python train.py --hidden_size=128 --num_key_value_heads=2 --vocab_size=4096 --qk_norm=false --attn_scale=0.125 --init_std_qkv=0.0332 --init_std_o=0.0 --lr_head=0.0118 --schedule="wsd" --final_lr_fraction=0.0 --dataset="wikipedia_en"
Each number is 128 + 32 x the weight over its row's rms, rounded and kept within 0 to 255. Layers, rows and columns count from 0. Numbers have three digits each. The size before them is the row's rms in percent of the matrix's.

# layer 5 attention query, 128x128, rms 0.0889, rows 116-127, columns 0-31
076:140150145126132084126109148132081068128079111136078133136139088150124111090104170112096192138167
104:131184113152119127141148128143149098102155097098142063167152091120166106117142185108106141086166
089:123156088088157107122160076142135141145117160096128149151090146158146105111162144122152104092124
091:124102157119098141137185125145096111188140099150111074088154139179108085172123135185105084103115
090:137116128150151147123138138116093144083108128132164160082113169108030107122118185097135152102099
087:143068115142136108158136160077115149138157103161136095100145143136154191154120099141137059129158
094:134108104164161132107140142128161182144152144023131108188160129079159134152122098145140134085131
091:082113150173134162200207100131111151105064142139146100184125156126057099159126129130101125102163
101:151113094131136181087135106195146129164118093207176098142125176169115104051132117104127165135086
091:127121167130175130115116076127105130118165130061146107101142157176185090098133114116116137196116
097:189120106176102162131126126135079099182183119093184105153132118150140145088118112109146157140100
102:077178086141137145148091130141129174150154137097138086070106110126105057142167163119111135157172
# layer 5 attention key, 128x128, rms 0.0905, rows 116-127, columns 0-31
120:077108111097163074100113163178155138126128063074169099063170128117105103129101172105136135083157
092:139139152117115058142093181122160127117149147093105127139133084132169205124173127141083148147167
086:136140151122143126138128153092117086094157128112163106095161203048119087122157126134160100093138
092:154093125167141108093142051147107152129135191117120124053144122113076129144089180092155121117148
087:052083122053156122091068127149116057156158117152079113084158117165104075060094134090156113109139
090:179098162155049118154170090131042127131137145146137145138106158122097134157138147101120068133113
092:083119111126106089093219122153092100150137133167125109086175136096126162157092137102162144115184
100:113088123130116152105091178095089137169183147157132127076110106106164093121078199126170151104154
093:157125153105158100086169139088128167129100129181088098111172118137103168187111128181149164135090
090:167122109058137114089163205112136109140080107136135098125080133103164119141098108147103151128067
089:167110150095136127149128209108095153122081116080193099132140119138131146165120180132111083182109
093:136163135097124098190112124198135150101075076120158148183164160134165150105084084171100152130162
# layer 5 attention value, 128x128, rms 0.0746, rows 64-127, columns 0-31
097:115174142121161096166116138167175126171057153145143123116106117076123137129088152153158106118188
089:136144092121108112116117088161154063157089105187127101199097097073185146108167116164115159099120
093:047205120130166132111124140136098121119182103117088158139113142085120126132110101139111145128125
097:108168135118160164139140156067110121184132092109199184202134128117118124150136098109172163118103
087:163073188112139109136142122134143136063157129123067154175174100108124119094114098160096113102118
103:107178135118154106157123144142147180084196071156126117102107129175121127152179176128056155098184
103:156188127164195128169115079067196115102122123140131135104161144091100100116123118095109134115077
107:094128181117111101206121127131111147118144062137127148097215129131161119112150122102081071106151
092:148072164130082190134104107138110106113142124093095117108100132072168083167144160098089097152054
084:088204161147137135143128160143135120107125120104091083126198128101133132144083109114110123116109
094:115120124134139105079144190232111100140123154107171100084133112132135131035192098072112149142084
105:164130134125156097092120142115097127079138160124077130079146119121154135093116114118113099188132
089:115148119185145129072125113161163125097159103132087105125137151040117130093110076132125056107156
094:107117136165131135113095125072134122107143154086178131101148128150164143171144101190108111144125
089:100130071165137113119105082168048089137131155200118118161131160131107113163116074116170124125120
109:128139128110127138120106150120142166143113086110157109103116112089156131238106191141105111124093
097:113113156120099178136050149143102123207118153107117141108059192129132133104138208151091155095098
101:172114190157105119116119136134130116078138083083128193130116114143084105159142107194109109110084
095:134111081137167146146099164096150139084135155109069191124122103096129108136098193083089182104163
095:138102142143111127121120141155151088090155108162136043137099116154076177171131113082161136109074
092:141077172136081140051122124153110136095108120099133107081127129150121190126125155122098165117130
097:204094170143056120132162132184109107172164115161108129119127122109177100151157103109140088135118
089:144141133165132126102132152163110153169123148081153160154108129152069106175120186092210079134143
096:141099110139123136147122203165101098117112117142183082083159113136152137134089093087137127134149
092:126108101126115069129121122112154150108157137179117071099120146102208132143128106183144144144115
102:143162163117077133110096145109058155116105141126105152085188114130086064129167123109106129118139
101:186022106082123096128126160151111149148163142096113152169188105181091153125086084144124102136117
099:163084095137114102078060135130130112149130167134103162186122164075137091156141141158171126130106
106:099164166126140091137072124192108129122179138102131139119139103121157121047104119137151104183172
100:104129175149181120188142121084165153159119091091124053074145130142172072111130104133109114124096
105:086121160156056151115111124128149155158110089128120127156120153119108094129144091156142067133126
092:110101117159110179173111163158139146143113065134142143136084130103111118180075120166127141105076
107:051111098098124138094169157091061118087061100066140136152138096149120093130110092120129129122179
090:150104090149136134112138123084159133157146122169163055111155084183078143144131084116109073158091
099:104131135114160145115145155123103127162065091112192155120105129120116157130108091115208124094083
081:092177080081155090143113145179104132076071162125177161135157088127060060146084079112170178139127
098:093113158136139104161117122187142116116075125155084099112135134117112124134164134099016114122118
093:148133118100090061091119116074160149122190108125143127160128155144157127101123079142106210153138
091:067130180126120123125193135142157127133121067091200088101115131137133119139111186087135077138129
101:136142174058154122130179118087111126091098073142141147120160158134136153150120094126144171151163
094:099134107158084112139181150170105136168101142110114171094082170084158150136131131170078057112143
093:157103138118192128146132136113160121147164128125156178122150184121091100108136112110148182129181
103:118109146142193117159146159174099141117129141054084148123151120149092128130111081162141149129121
096:179106106143088148088152120156137132071109107204128117110159122095116124162071120157139209110158
095:142154107131153135146127110136088101167100168145145153181092176154124115085121122154110148046084
105:080108080161140178102095148122108159089119165112073168143151104167154106165145104128124055146176
091:119128146187137121138191128099163183132104105107092161091091148152139148124116139119112130092059
096:132124111110131162140149135103148179141082147137143201167173107135161096129124105166126156134080
092:136137101179196096099145086122148120141114139118131137126132136087096118103085121154117120089183
108:127084094114119090105097122126167129100130128138100100111082183135110110189064148133116171113087
097:105156160090147140177155084146116112108088092135154137103106174095136117120150089126112147080079
095:162081101114133114186135144132087126149114106122175147191158142060120161180081156091143145195207
097:165065101173132117151107143123128108129116122150140155118125114069143129140196174121147176114113
096:089191062105139079104110108134151165164152086128128120101134143149152138186118137192138114178175
091:088145077096058127108088063186137192114143116172143123146130196166125123156131147127132092111117
097:151104090132177084108112132145134128114110123084140094119099119154098151141098101184125107123188
108:061100157133169096160104166122110054125103164146135129135187183108166188120131062160189138108150
093:155168127091104110135139142099113184151151134077180129135102093134141137135062115120110152147130
104:082183035159177176087131101084157190105122139098123151146126100122135132092115108111151159114114
101:142103117129156142190105148157136137187101172106053198143101136126109162152139109159145166149113
086:094148154143108113132089112139145095126135128094118068199100135193164125165096142162105080165122
085:089140149108160146161089112102096136173123132173136122106130108106120175075188064123153122141103
101:137121065126114138074153106130128158137082099115120096097152108128117073113131123140088119102114
103:127134172092096105117146132123125120159147120073147112130176131096150114135108133129180158167174
# layer 5 attention output (transposed), 128x128, rms 0.0675, rows 64-127, columns 0-31
098:153112094152128105178150127144168142081102109138110159060172052116103120074105112084085182137139
099:128082043122107116164162130163148105115119102112138122111131099081120151139128148143114158076124
094:105156128117113106082148154159144101131172123112163166141150101143154149126158081123112115145138
104:123152115132107125181075112102053091096120170178088141132177121082149187152096145105145144176158
094:138098115167126122099127151148144113165152119105161128162157111123152106117133076148130117158123
105:120119123104101183098123098125077161163225165156184056088133132146160089152146151113141114136120
106:146152095112141123183150165119179126134146146134132112118174080153070143163097157065129161088091
112:114095150193139091178129092127102136183105134158152123111163109105110091059087149132186128103160
094:142133112119174146109111118106121138121107044152102105093161120118138166153183113155102104077156
097:119128143172161150147146166167134181133078078130139114143128165161131120141086074092105093127136
104:103101163120127136089128185170160107116121093084150131171099171185137156098114160105145187058134
115:105084105112127093116132101137183161141151104111113109121133144203126170083165096177132100122142
096:107135126144145163123125182196112117136169000133157076116177058125133132067167140104174104106149
102:115120113113195104142080133099040161105102146103150141125123152137106135140130092132139107100174
098:138114138101086126131105105163094120066093155119138127163135151128141165129134130132186189180151
107:110149162097129150111121123044081154129138136105108109115097120057120098131132222156131082108162
099:202100093181143103076154114109136131093061112116117139105101115181166115113098138118126126070092
109:181150118149129120139160158141105088096127176092153180063172166085110132149102098163139143117110
098:112162109099148119137108097121116115102145097103128056101135068169063142128136117119155104098137
106:189102127146082158127123218150109102152167100172173123079119099107142117170109148146127168125123
100:113178158129165164055144096089135096143124162144121126172109162089174127119107111123099152163210
107:192104139171111144179169154171153153155152147173117107141113148134165124087133108118123156165119
097:105201118149144127099137139129129101116150143134091194098178133110152153110181122087121122164101
103:133158127113110173158146136137130096099115132137155150052115186131120188102064137176129144111140
098:145073134116082175160174125156094105132145189144134122062164137102132130103135102164132150150129
106:119196171101120113102087032091075116132141067108088154134150141182104122117130055115126109146122
106:131131192062169113136110190176107174124159138050147156156071158111072102158173137115142133169162
111:155131128160094105113159158131098073081123166101119141149098129138140157163148149106097124110134
110:144143179121197179105094119149096143165111133124111169158151117128167079088159114123064091161138
102:186116143143127102211083105181151189178109124163106124090120152112138128144057093158074094155113
106:151148114165117180157099116144129123144094183164128126146136148159157124111123152115141189089159
098:148095115117077197128124113125123108136108083123158138171103065121144108157086166124137129102096
114:052172114123117101138074140133118112136142101084140154118100152156129084143138152093137145202155
091:156195135113138133173095148185180095149201104182169111118142137120075094167094158112141180175124
107:142118114090127132163093166092148056086106110181157144119134139144110114143193140110148151119090
094:106134181132104075174154112113165097125129097094123222159154129148079152148096109108112104165109
102:101119140143134074141169095125131081142111084123141124092105090201085139075147090181089123080117
097:122199116117072141110100127072114170169077200199154113199160121108123123122160090153126152134091
101:097098078114108140107125156171132125111141044142168175070152111072146120131130139108124118165176
113:134122129075075107089074117131182161127151144127144127203184216161181142166142119133147222110144
100:140086107154129139126164159063104116103122128114117156111119147065168115090129173087134087128070
102:126137078133134142129099094146143107154150114171100112106167076127129170095130113121193124135101
109:110100117082161142112089156101109180134143142071120160081160089113088120160186090107144128106105
097:101147149100116153074199135089126096143148181120215112078123107092091104104177108142135150118103
099:137103099116096123124116195169101105079111077153080193146094152113126078121099144082128167154114
113:094139098159142104089127160153068070125145173098175121086119114246129090123150145101187156134116
096:114081125107156151122168153110126164099178134077083145105148137087114130113087111119117071149102
106:124086138143107099147129110118095170118100159116114139128167196143141123192095152132117147069113
094:103160145146136145148143161121167165038129141066140147115195108115105161130139147097179110089108
110:119134102080153117133123091136136135156141133053137112107102124116103067148055095104177104120113
103:074096134078086091119125156063181119124124095170076216157158155088169163134067114114104157079147
099:128148096137151143161153140124070087118145136153161113156146132117120144097148157107150111205089
105:158036075139144086104135143140077115156128054102116058165097150119106187148225160156145117117135
105:128129148188111124157105055117097135189126076112136182099165161137116098159137113178129071124132
096:104101124153077108139148137144134119106163152126115087131164114147169124136092129086106105107138
100:123141136119176142155121179130111166136140123090144136120064143094163129141147113136117114137152
114:153066110163105128152078145143119096105072175148173111128165111136132178109111106105141171143090
098:055154150128134100145071101129139081178113100088116120100103163140095100095160148143057094185175
108:069141122123107123095147171135119123142156115136065094135196029174136112103127150109150087102108
107:146086148097082149129110171081113137092123145118094159129102128136140124131098099123149125137122
094:104148115157142083101142139184140107079165149123141169060171131097183076177051135139111170121084
089:181086121070127137140092148097119131174083098193109067081126167125104121124138162161131134132120
104:142133095148119165138168147103155098119077160089125049196149163170118096137150121165191089103081
110:134161090087141156150136105131129114123078212133115161146123153102133118134141109121129099151119
# layer 5 MLP gate, 256x128, rms 0.0788, rows 0-86, columns 0-31
103:125154080125163130083138092141047134129118107091098114167072105132120168199180156143154151157166
095:154120124131118142145099124120083160121131126061128075107112088127152125176172161150085086090157
100:106138122105138154138129113166064125129148099110106159088182095094114095164105136138116115149115
105:189099153101117209088104088111138118164133122167105114156102161077139144092136161113183144197186
103:117164152169146122152098144151132123143102093086083137080201180117059111134129120083147108111129
108:121105128180140145128080093120133141140158160164151134070141077151101119166131112120149130095103
093:168119112097116104090079088113174086149082220159129125187147094122117126083157093134076134194149
098:086138068135101167120142144162222109129135157154140178183145192179106141140119089169148126163173
107:152180168136110066132121128137137126132118122124138135158127175145153153117149123177181119155118
103:163162120145064159140110136085043073059072121133145162102133152150114126159107128115075169112117
105:168116173194075140129132114116093104119102149138076063141172118158136173123109134108193082145164
096:033178090153139164141102119141126169161106068180108135169095194095137067137169110144119154078198
088:131100156092114158128105186116098119132136117129108234139135108082097181159101111065145078154154
101:071103085159148144176065078132097155124146109101129136151126142149137146103138090135145090119097
093:145205114143156156083170117115121149157107072095173141113133116147135150088095080101140151108093
106:057166138157160103136168099109156112127085194147115125148171098173085178091083118163155102129101
094:141110130121130100137112110086025098110130196119165144157126121105094158135133152128164112121099
106:097110140130158120132187133136183120116125207103143151146127127102134139113139121121096127130133
105:128131113072120157122110120078178176129117086137117132191117120141180097129129089103132127151090
102:064084152142139157190082137132183119154127116120067080113102139150135147147155131161132193084137
111:154131126127148154119135144106056139140120143119112137141145113092192177130142157132183126136064
094:101112147123120084172145129135109123131094145128082125188099126130122118051143109122108119134061
098:120176141116143112114066066110137223102183152119119122136115090119098181168111165152105100188146
105:151124091137085155117190125144167159123164159130134068088057120089107113096180129153113133110107
092:141092087147167086144109140135108161092118121157131164120109108134121122117115186164058149133126
107:111111139127115128174166140060138181132112148065065139116107096134091064129110092112135112110114
112:138140109074103108189098134073080055174154145133140124125130109136071116070101191097156095184111
106:152117159071140154126136153106135142133166133180136181064117136111118164139161171129120177201107
096:152122086085203139176147132140119106109094102108077152132076106139094124148132120130195133169157
092:110098180150140135136165148143163105149184114137161122171135100117183139134143140170183102089129
095:125144120192111122087113131098082168082120156107143142111106120087138115088153082138113105093129
101:163173120132147146139151129109102163082133081110142129172107130169102119118091123171130101100110
111:119144165160140054089103133156054100166160080107074161120104154089138135163122180109122165179094
097:154165064095066097116121111136103091126082070142126106114136111111008095099148086165076080157126
092:154111146162078128130135071163125196125188099130163102082148086154137136151125116103179105140142
101:151155118148109124115152130131141097108114125085160148109143140156043187129156142198157181129196
097:147130062111113140073183159120072126129084141131155129105104141143112153167196075140139071101117
098:158122136141091117114089116184159180131092135164110163143126150131143158089205119118084107177135
099:127101030145131122146091129119071146114144104047084112132180140147132186111180139126140117129110
096:129175088131161138109176137108170102076099115175137137160160111145150152128180082126120134077145
096:065111100168150120096171131136142149090106132120190018138121092193108118101179129119075149135131
099:175114122143140106081116179140130058182151130098074112111115133127169194118110126118072097123113
102:157173097086113067161057168061127148132123170089109213083168156104116131109114102121153141149142
099:116127158111185113159141144193096127118133085104085085118102091161110147123132163112095111146189
100:088140160171150154184158162079095187106179169104101185107119114093095142144141133124091057111105
102:141082128097094135096120129105120167087075098120129125135109177090159105143121147093128137175134
099:021118163117036129094116132134098119121121091159080189184130127104130086172146011138088145122147
091:134162141127164116118120176058082163117104162112151105093064201148156159066124137150185158149127
103:097140157171156081097132124088151113123140078171077127205147103139194187176162111104166100136117
099:126106144150136157136176132127159172134118125110098067129098115160105186065101146119079164180162
095:138172181143189130036141094103140142131192136154140087082135081072129138119134128144138086129112
098:165109162198174119191180142143075182063087158148112115104150106168140120109117150134102115142112
092:139078135067160133143084105137134123072166157172112129173125159099105113163182168099148122085124
102:119139123157163078153085153177048125108158099134129184089127174142151142121120145114126116159188
109:105125091170134124175168092082066113125133139117148070133160097201097129119117142121180151118131
098:111195137138156169160160131109121161070173129088087161128106111144144117170120152088169122115114
096:158099133131088088193119128171132173118177117149162111111155135190109167115148120123137118121120
091:182148091097151117144155074183180092106058123099113151108113123103055158190107140109079132112089
097:112133189138089105155090142137098180112120138080086125139145090129189136123168083061125164116133
100:143125149115124198143130080136157214115085105116138099131078135171125137132123060149053139130108
100:109103149139130119140137196154172172154172091157077151128150077129123078096101151137134085143111
097:159197138186087105132125194087138134140134062141069130105114091146131114160171136117150138109138
104:217186084111159124179147164101143183144100110127144140122116096093050124124171148068097160068208
104:171097165109111095174121181113110190141098145134080103189118146103081121145130056149106125074167
110:120127169160096099147126119146118163137143142099161165175103138131127133138150141089145146127151
109:123116136150102142150157180173081106130181092074109125099131132197148108199106110109071104073139
098:151141101120144145124089127063159145138067185159101103122168105174105070065095147104132148121049
112:129135121087091133181141153125055078094209123107131121154124115121084142127159132172106126170167
094:113084143136144188144114077109156149155135073105099141207070180144171114148126122170166113093124
101:158086078099139156161160093104133156131100130104083074122090160153040119114127130145103069116124
103:139113185115144118117136103134117110070200128119118151118121146140158131158094149099087171141159
105:155128145106140136108110206135109205173124179136104080200093108136120122159130107087168137129133
104:112103051127114118120157098148147162166131141150094153138128203149116154131121159105077086179118
092:156096068135168127087153123138105085132107190105149128169085123064132115116123146149131148155060
091:124164162061109140130118140153185189135150164113089122117152119158100131110097123123159129142054
110:128114090075118136131113066137125119114126119119145093161155120148085137112106100104120096132093
099:117145144092087109141177077129077128156152127200111132104084109143083090162121133148125141146098
096:194131086191147144139120143103107140122114145064140136067155148141090136097146149064159102128156
094:170117118139103143097143079099047099114173110138090136126098093163139123118147113160154087122130
100:120104190080107147121110130110130119162133134112137109153121098143113148119182137123102122135110
096:153140140122180106114147170128097183080128157126163087164141131070087120184175148132134101161124
097:108114105082107146148098025089055130204141112163138135157152114172107176137177125118077136120122
111:146127152121134136104158139141103132173105125217149121108121109095109078174143133141154098054122
102:192140124127096117134138130091079189178061111167121148131103139097115127147126130131159128101160
094:157059068090097170104113095121161155161071153152112143119159151159095069132066112154143113127115
093:126133113116141173067120112113108097125124127093117068146066150095096144116085091117110114144078
102:138110154121121152096104145153091062188133153151129168089148082134191121161112090130147128154105
# layer 5 MLP up, 256x128, rms 0.0779, rows 0-85, columns 0-31
100:158136127203165184080158116156154181138144081040168102118113157141157125136120093140118171146131
102:132151164119152114124128132139105103085089125118129125120144128117210153167148141114115126128128
103:110126125162134113162160158093190134130104157155129119160145132143135120091105179058096153110095
106:139128126141162098130043120161084112172098068119069145138083121089101102116167104168146170172164
103:153126137086189084083136121156156123107130131102091186156118113117166117182097135152103116186081
102:119130155081138123169118191127175111085072137161150197172144131196116121167102177141105137119136
094:161106123154166152113136204121138170187107067148119182077124141082057114161091123088134099144145
101:103148107076096106110097095176150104157153159111136156197122162132112135107099109187152079173160
106:192135102178063101141143131124081104126101150128144109149211101148126173091107122137110152180062
102:137078111145131051131109105136112165112137097140121105137122113095095140111106153069067099197164
110:147095146172177093153085134128121111171133113152125124162149104164116160062135115158161135116153
099:144155118072130123116118151139121096169092123134072115134165113155088086214105111098185137110161
101:159138113130097085186127108133131137117174137133078093086082112133113162127099143167100122134109
103:076029178131108142133121143105065170097151102093127166053154085134112108092156099179142109135102
092:131153115114125130145177117120115080137129065137116149133161155151171126100147111080138115069162
101:165090079116165083134153140085091216090141117108130079108126145132166093083184146143173053115126
095:139109089119140132095170133089117099155133090166131112123075080176106097060143193146128115092071
109:125105102118186069083106146153139177131109108129127130161130173102112094145083112129086137086117
103:130154116092086149082110154152140119142105185152141156154123153150151100113099113110110154118090
096:176136157162165092120145138180106139149067116103100126162107186111130142137120129101078132114125
106:139131116105160210176130101145153084115140131176137138105215137186098050114134117168126118142171
112:108125123168091095130081099173140097113161138110141133135144074099133124063130103118074156158029
103:119094043105109136170161156167143106144084095130113124138147123128144160134138097108160105077049
100:111152163105176088139098146071141128165066118068123144169190111137165131162087117098112138126183
097:096137131160103140170127095097066098143079120143071126099144147157115163059173093169214072131165
105:086104162148144137124171146062115167147121130078101183128103131189107120147168162160138095109109
103:165154107103075165136139190142144139132139116073147140154092124162154139173151103095147121152139
098:165150192147159196136161120121107162081102118148176067130110138120089153124118147110186080086095
100:171137105141124108130099155145140153120160080097117130127130121084109183120128113103099150066097
096:136120090115131106116108169175133115152118204135159139115123144159181094103218169135110153181191
095:114175139107143101112117192113080104098199149123077142121126155136082129130117111145039032134160
095:095065151102178141140145166102145140116128140143161060133116144079119077126161107157083133096139
110:099064094119134099146128139130184115155151156147074193097113122166140139059078049084113125175121
099:096137140150144150098142156135160152134144076109103109062126111086114128128148094091143067125174
101:188163078148143125179181132178114104144166068151134178137140081115128156099124105138176201105080
101:174131104109152108113110136109092117169128181147175153180115133143091157141107127149129149115142
094:116107059186153099169123151130114174123127102133113081127147103136103128127135109140128098183112
097:115138117112103174124157074107151005194100133019157136111112100146137122136098067106083203091115
094:154158144150131079170099075167126173059118082133167083150091080106134092110138125176136123120151
102:157115062129156077153148197153121109099061131130050132125122085067161161080142082158174110145073
097:096092110088163133145158140147132164104118118067116099127136096198124149119151088145113157169147
094:068074132162175128072141114102116138141121092116132092126176148135165065096195182128106066093119
104:149110176085153156074154085143109123125126092120095109183143149154196219196132115123122114129161
110:110091125088118126137176174131117100100141166107107093174128137137138162080148159116089065077143
100:109112110186103157139161168158162119059169163106163146148139094075122064157137196095169141102111
099:139175149196171126115137146101162136180182141116092119127073138149149138123100121198097128099118
097:110171092101145099174090164146165145131140119121138145143134128128101134127169130107141126153152
095:138183102142116121131055099155121088165129080153138106158173158103193169086112091089155107138134
104:154184120061152141106170147116105115152175115112190163164140124135104100102142121109107131174177
103:140124143153086114143160140141111158090074085117176122150077142118198098121119124134128099103119
092:156095099110155194135090161108133133182125194165113113162140126098109170122102130170130079084095
094:151104119105143109150115161132123157121175124078145119134059137131174087128158126102085168141108
094:148120192123087125150091123101088124156133129151129115150151103118108169109200094146149124114117
101:117085144111123090122109117160165133155185185164116122120199124093120155142120185088144119149188
104:130175151143112130154136125114077127129122133140117123135192115147096125153097131112171125085101
100:167144118144132134176068156143113153156177144114119104181166103132129130067111110133131136143117
095:140116133076141131109151168140174186139163147166121181135113077174124118143168130063134133199155
098:089108128116087126150129093157157136149132079060117137088158098147100126102074077088083104154131
100:138165156140065139112109156104104141109109233124151118146146108107114157106108098137106152100125
093:090105156208146140178111177109142120123125060131120137109145148154113135169144109088113192143112
091:151132138102132169156155078130139156159074175148194083127094187116183156116081131083120182055105
105:124140143080135183144150136120126148033150164151101127115153141064075184101089106095153133135104
105:135136153182111129104062093109133147203228094127128164132145235101167111116086061147198167156124
105:132169159116131147159126202135143100160150115055175102070142133142107088115102172136122137104136
101:162099113154109114096104143130144138104171156121161121135101150108128119143053090144130117103099
104:151114110122139135138178115159137180146141138136168181038120101132167125146112053163127093146107
096:171123099102113142160147161105154132124128090157068157114151135128109119056148079111100141118123
108:141138101137133135117124183135152146118106091098194136215104172118187166158112118141199141154087
094:134095117173091119132039141116106144174100092095147107069112142091134063102109093149123113088115
099:108096078091158129175135150072137168132130135150145196146071176160151181128141128167153102102102
101:126074128112112141157167109179123109165140114185158120128095112150140134099149160126099138121155
103:106083152114134114099097074057125071142156105091104152067137119091120067154126197162112109136137
101:092119115110141167137129094121151180142083175143163133112139174116102119165091117097121115122158
099:120125109092080141153152122110131100121152139105130183054095079108084125101097149156142096169093
092:156156170100214126105200127143109130110139147155098197129129095194115045125111179118116139129151
107:147118164160180151128135107143127146109170161124109135160154127118162155192156108117131119052135
101:047150185168071118113083074129102140144099120191169135084122084149122121123081170149173132136149
102:087084135098086147104133139111145108164181142163118072183157114096129132184098138118137122155117
100:110126137150132139074077095071113153112156141125087111079114097103161121149144140116177151140166
097:151139106089145069034117142133123099102155106160164079069165092113122132119090127158146143140138
105:183126167099161070122106124117102080081101064170076077166131088153129164094165115080107088144113
106:086136120116157080155135116115140131175071116090192119088055072086140146094121167149125151165102
105:170141115091088175092082107113125167140164135159189159103109126064126123150085172090137119142124
098:144120102102136173145119174160090158143134112108093175117119124155178103124138133115123108109170
101:130147139082112144180163157137095071083091153057120098101130137159189068146148173140102100112160
095:125163133178104152152148147170109117110132141079178115135107117072175094062085101115089143158069
# layer 5 MLP down (transposed), 256x128, rms 0.0686, rows 0-85, columns 0-31
096:149097088136112172143146075120144184167121170099151163117131143209141168119154157105081082083086
102:070136137127167111146129107103148187127158093147115150127155126105142127217191186098096121114173
104:118077107160122074088088151093146164133149150155119084213152118138182184100141125081158095090153
105:156067108103155132086150076081180111092176092122142190180093131071182162143143121137147116093141
105:098112126112111128179121175106158184096150173168103109121113160125093172178070098107054122121045
102:076104146073168074134084141127150124180135133185157127118091149095141150112112116168101110102104
099:169162128137163083134178160171136173178113116148163112093148177138174144180090160083108099147120
094:122090115158159108114121108070139168170143105163114070094119104147118150129085130103134139071129
101:176178127100122083149130153110131154110132089143158094103134187151126112060107199165129095167062
103:062189100185104127154107112062083182135135112167188137112079138096152107146109108129148115150099
105:199114114174145124237123154113166091196138133126156133075112145179103141141136158171209160205121
098:164103121109160187111118184115139143068117164131133187114129093121109142077137156144124138118088
099:055139116170180204116125135102148102085129134115126155178200115131130114117167154115084148165139
099:102100121133081105098120124133218095169118136198100158098116088130140139156036098132063124131106
097:139144113121124100126121127177089122076135121101132081141126108174150079098142116095045139122102
100:091147080139116107065168133105145076156138172100089086121157091155072148130047159126127153104098
102:152080115089104192111119094159099174111075120153131100115124127117187161164200100126137170157105
105:177157164131119049100221105106071146134204122105144106104143091111084125081182091105116144082127
103:208166112152080065077160099099155100129152107157104140114123097079156133121088135134109147090100
099:166117110123117176082144160103094160103171152157165166155177117144093115152146075147156129111125
107:141220124139160107183153103084159109116142115132124158112189127075156120133139105093098113078200
095:113139078161105105102121118210137133103144130097100162076147069081176121174114148122086121137086
105:125141127118071074149135164093125146110100076158147147127150158177068138118082201111121069094058
107:176067171141158096155059122081162168116106152148088110136070134127101084143100111131134140130171
101:106089167189119128186103119130136137112102097118099172139119132149042216088137082167182117160145
098:091118148144153176063102173159089145147135114086099146117083137097118137104164062144076097136094
103:136109137136072094136109098117178221077183129138144109097135150112115148076097177149121199081200
093:124151097118139154113136141106182119146125121104132189114165091122130156143170141164160160129141
095:103081139098170110063094082125181169172140147157121092094164067145142133146152145103138112106139
099:135105162117177132120098075127120126167129128117109161105116117125167133088073069083129077107121
096:109097124114134176110145102136133180195147144065108175152148137110115167125121177144195164120077
098:122149098108142093130100132169133097096147093148125123161087085102115087082082097103144181077117
109:131143158104109099115101114129144102133077122121153153100153107125127112141109128126170094109189
101:092105155140169108196120130109176150120164166084183166155158080130168118159081141102124174136129
102:143132120143152104165124164075109092155135163160163088155184118140121191093138134171103180105068
100:185178088109085193078104060118110102124111145101150119103108140149120122187075206139129085115145
097:149142134104113126111105137129164136119127110144098086142094155086090142154050167154122104095154
098:144081119162110069112146150172121115134114125164090183123086112087074115141090116142105100098103
090:128145134137080119120124155144128082121064114133076094088089179068130095143137060100137098135106
101:121127167115110183140090104130113150209132128140187153103046156145112146138119191118105166199114
100:120115151099143107160126189085113144150091060136110131130118113182125104117127135167132187072086
102:157099108122151117113153099144149082161142158158076137118140113090207158095149151117087154134098
108:133108187158255154150178147238143115092132161099113143147150116118090114105111059136156125113161
106:123127091075141143073180146178164126120082161116142130111156118177179130121149114140125130148109
101:112113110119063142120145105171079111122091083173130085101141121102165073125037102065089176190137
096:093137185154164130097111106159132129152141116134142142085044197137133173138142199093116136169111
098:099102122112161092115103100143099137144120126099127072052136150113172133200149130072118109111137
094:172111121122159096119126067108129177146166112125138128118101090120108124085095167124078126171047
108:135186147151137144138056039153111154093200120155133134160151119116125169084107114147095128167175
102:158135111112135130161050161163125093143104141136095140139125149191069129188123122043087133114129
099:088174145080167168123108153141179159099119108108104117136090122148140103152110123172161127159114
097:145132094190106122118153132141155155121096095119089150168095094067098110164142195152138122087141
097:124131165096108097139112109126117152128125156161115087183133130137100131207140088107101140153169
102:120117055153075128088081144125130110122111073134117182157152112121108146122152147125113144143169
104:153106191102106048102139158174106133081132148160133108127088074156132141092121147084131126089156
101:087133134162110145125089106154144185123143127093091105124137127127205111193157166106119100138142
092:194116174148089112126090056061082084161123135123084092132120173117154105096171110127072127152151
100:157137147138155139103105133057067150106129141152155087129108071130221100114128111148156084081114
096:128136134095154075125095160065080186188151080096118135152129147129168112078071126126128117139146
098:149100101093142126102129101040187193126137121092136125105134159141141123144153213210140154130087
095:134155112100092131069161073162194151086096085158207163166105153083095093085205155124119119123156
099:137124121139144145080139127129147150100119158166105181178095153143147187143131167103105115149101
103:044140185137154105112148169156098070110104152137131115157135092144126105140100106138119167175114
109:099199097186149122121091185161129073103146150142096158084158155201172114147163125152095126100098
103:146135129104129127103187095159150126124138170117137105133115107119136123145162113136147090126091
099:163131094173148117179075126077213118117100086104141129115133127165155158114096142105148167100108
093:137047100122138184095123101105128128100165117097066123159125138151093083140093118127116143082104
107:102091142132069138122100183076170205061178124059187119183100161132128072157173124122153129158156
097:162152126151087114165150208221153127107121149123129130118178093108130069155123115104131097130143
096:125135137151119095119129146123165155156159124131160045082171128157157090110121058118067131096119
097:161140173129131142068129133067078104145156116107130133125187155109048148168110137140136128096110
100:130072134118184083177193145199211115107107124170144159114173146143148126109153102166099125132106
103:172133189109120062156134205111082035112116108090216137213122143129160145136102107110128134140107
099:169132119120099129179138092126083126084104163148148150104147115136129156113096136144184108145155
088:092145060091132119170100123124108144157158138104121101084142084102124098126107091126122180110121
100:109197138065108170136144168076161115150147115122084159095159105147143137119138106157093142132118
100:076173157134137121188099162148120094116032085117111142158041108151134095143108079127103127145142
103:160130120083255096121138095119118135125128101102120107168128102110110116129175174155174070152178
099:123120074092128131120075112130131101128145079122132133110112135099145084136097097139141103128151
103:124134157099127124132072104132146162118098135117169144113167134147124156109175196131109107113136
109:134121131119142154161160136128137146134143071098100139145120143110156170085142231140152135115082
104:042131145114118110152076057119105076100143088114152103146137101127157129145164167145125102136123
102:133092144105068124125102098144129107084157137180127143106100146133094116114124155073062187133112
100:113188210098147127120170126061134151133124105202130073127146114170089139116121131126102151141185
103:187094114170125112117089169137157127173140133164142140170108163116110153102111059194112112121104
091:100147089157147119110089165146044110152101147164100111179061178137127152131116098095153103121142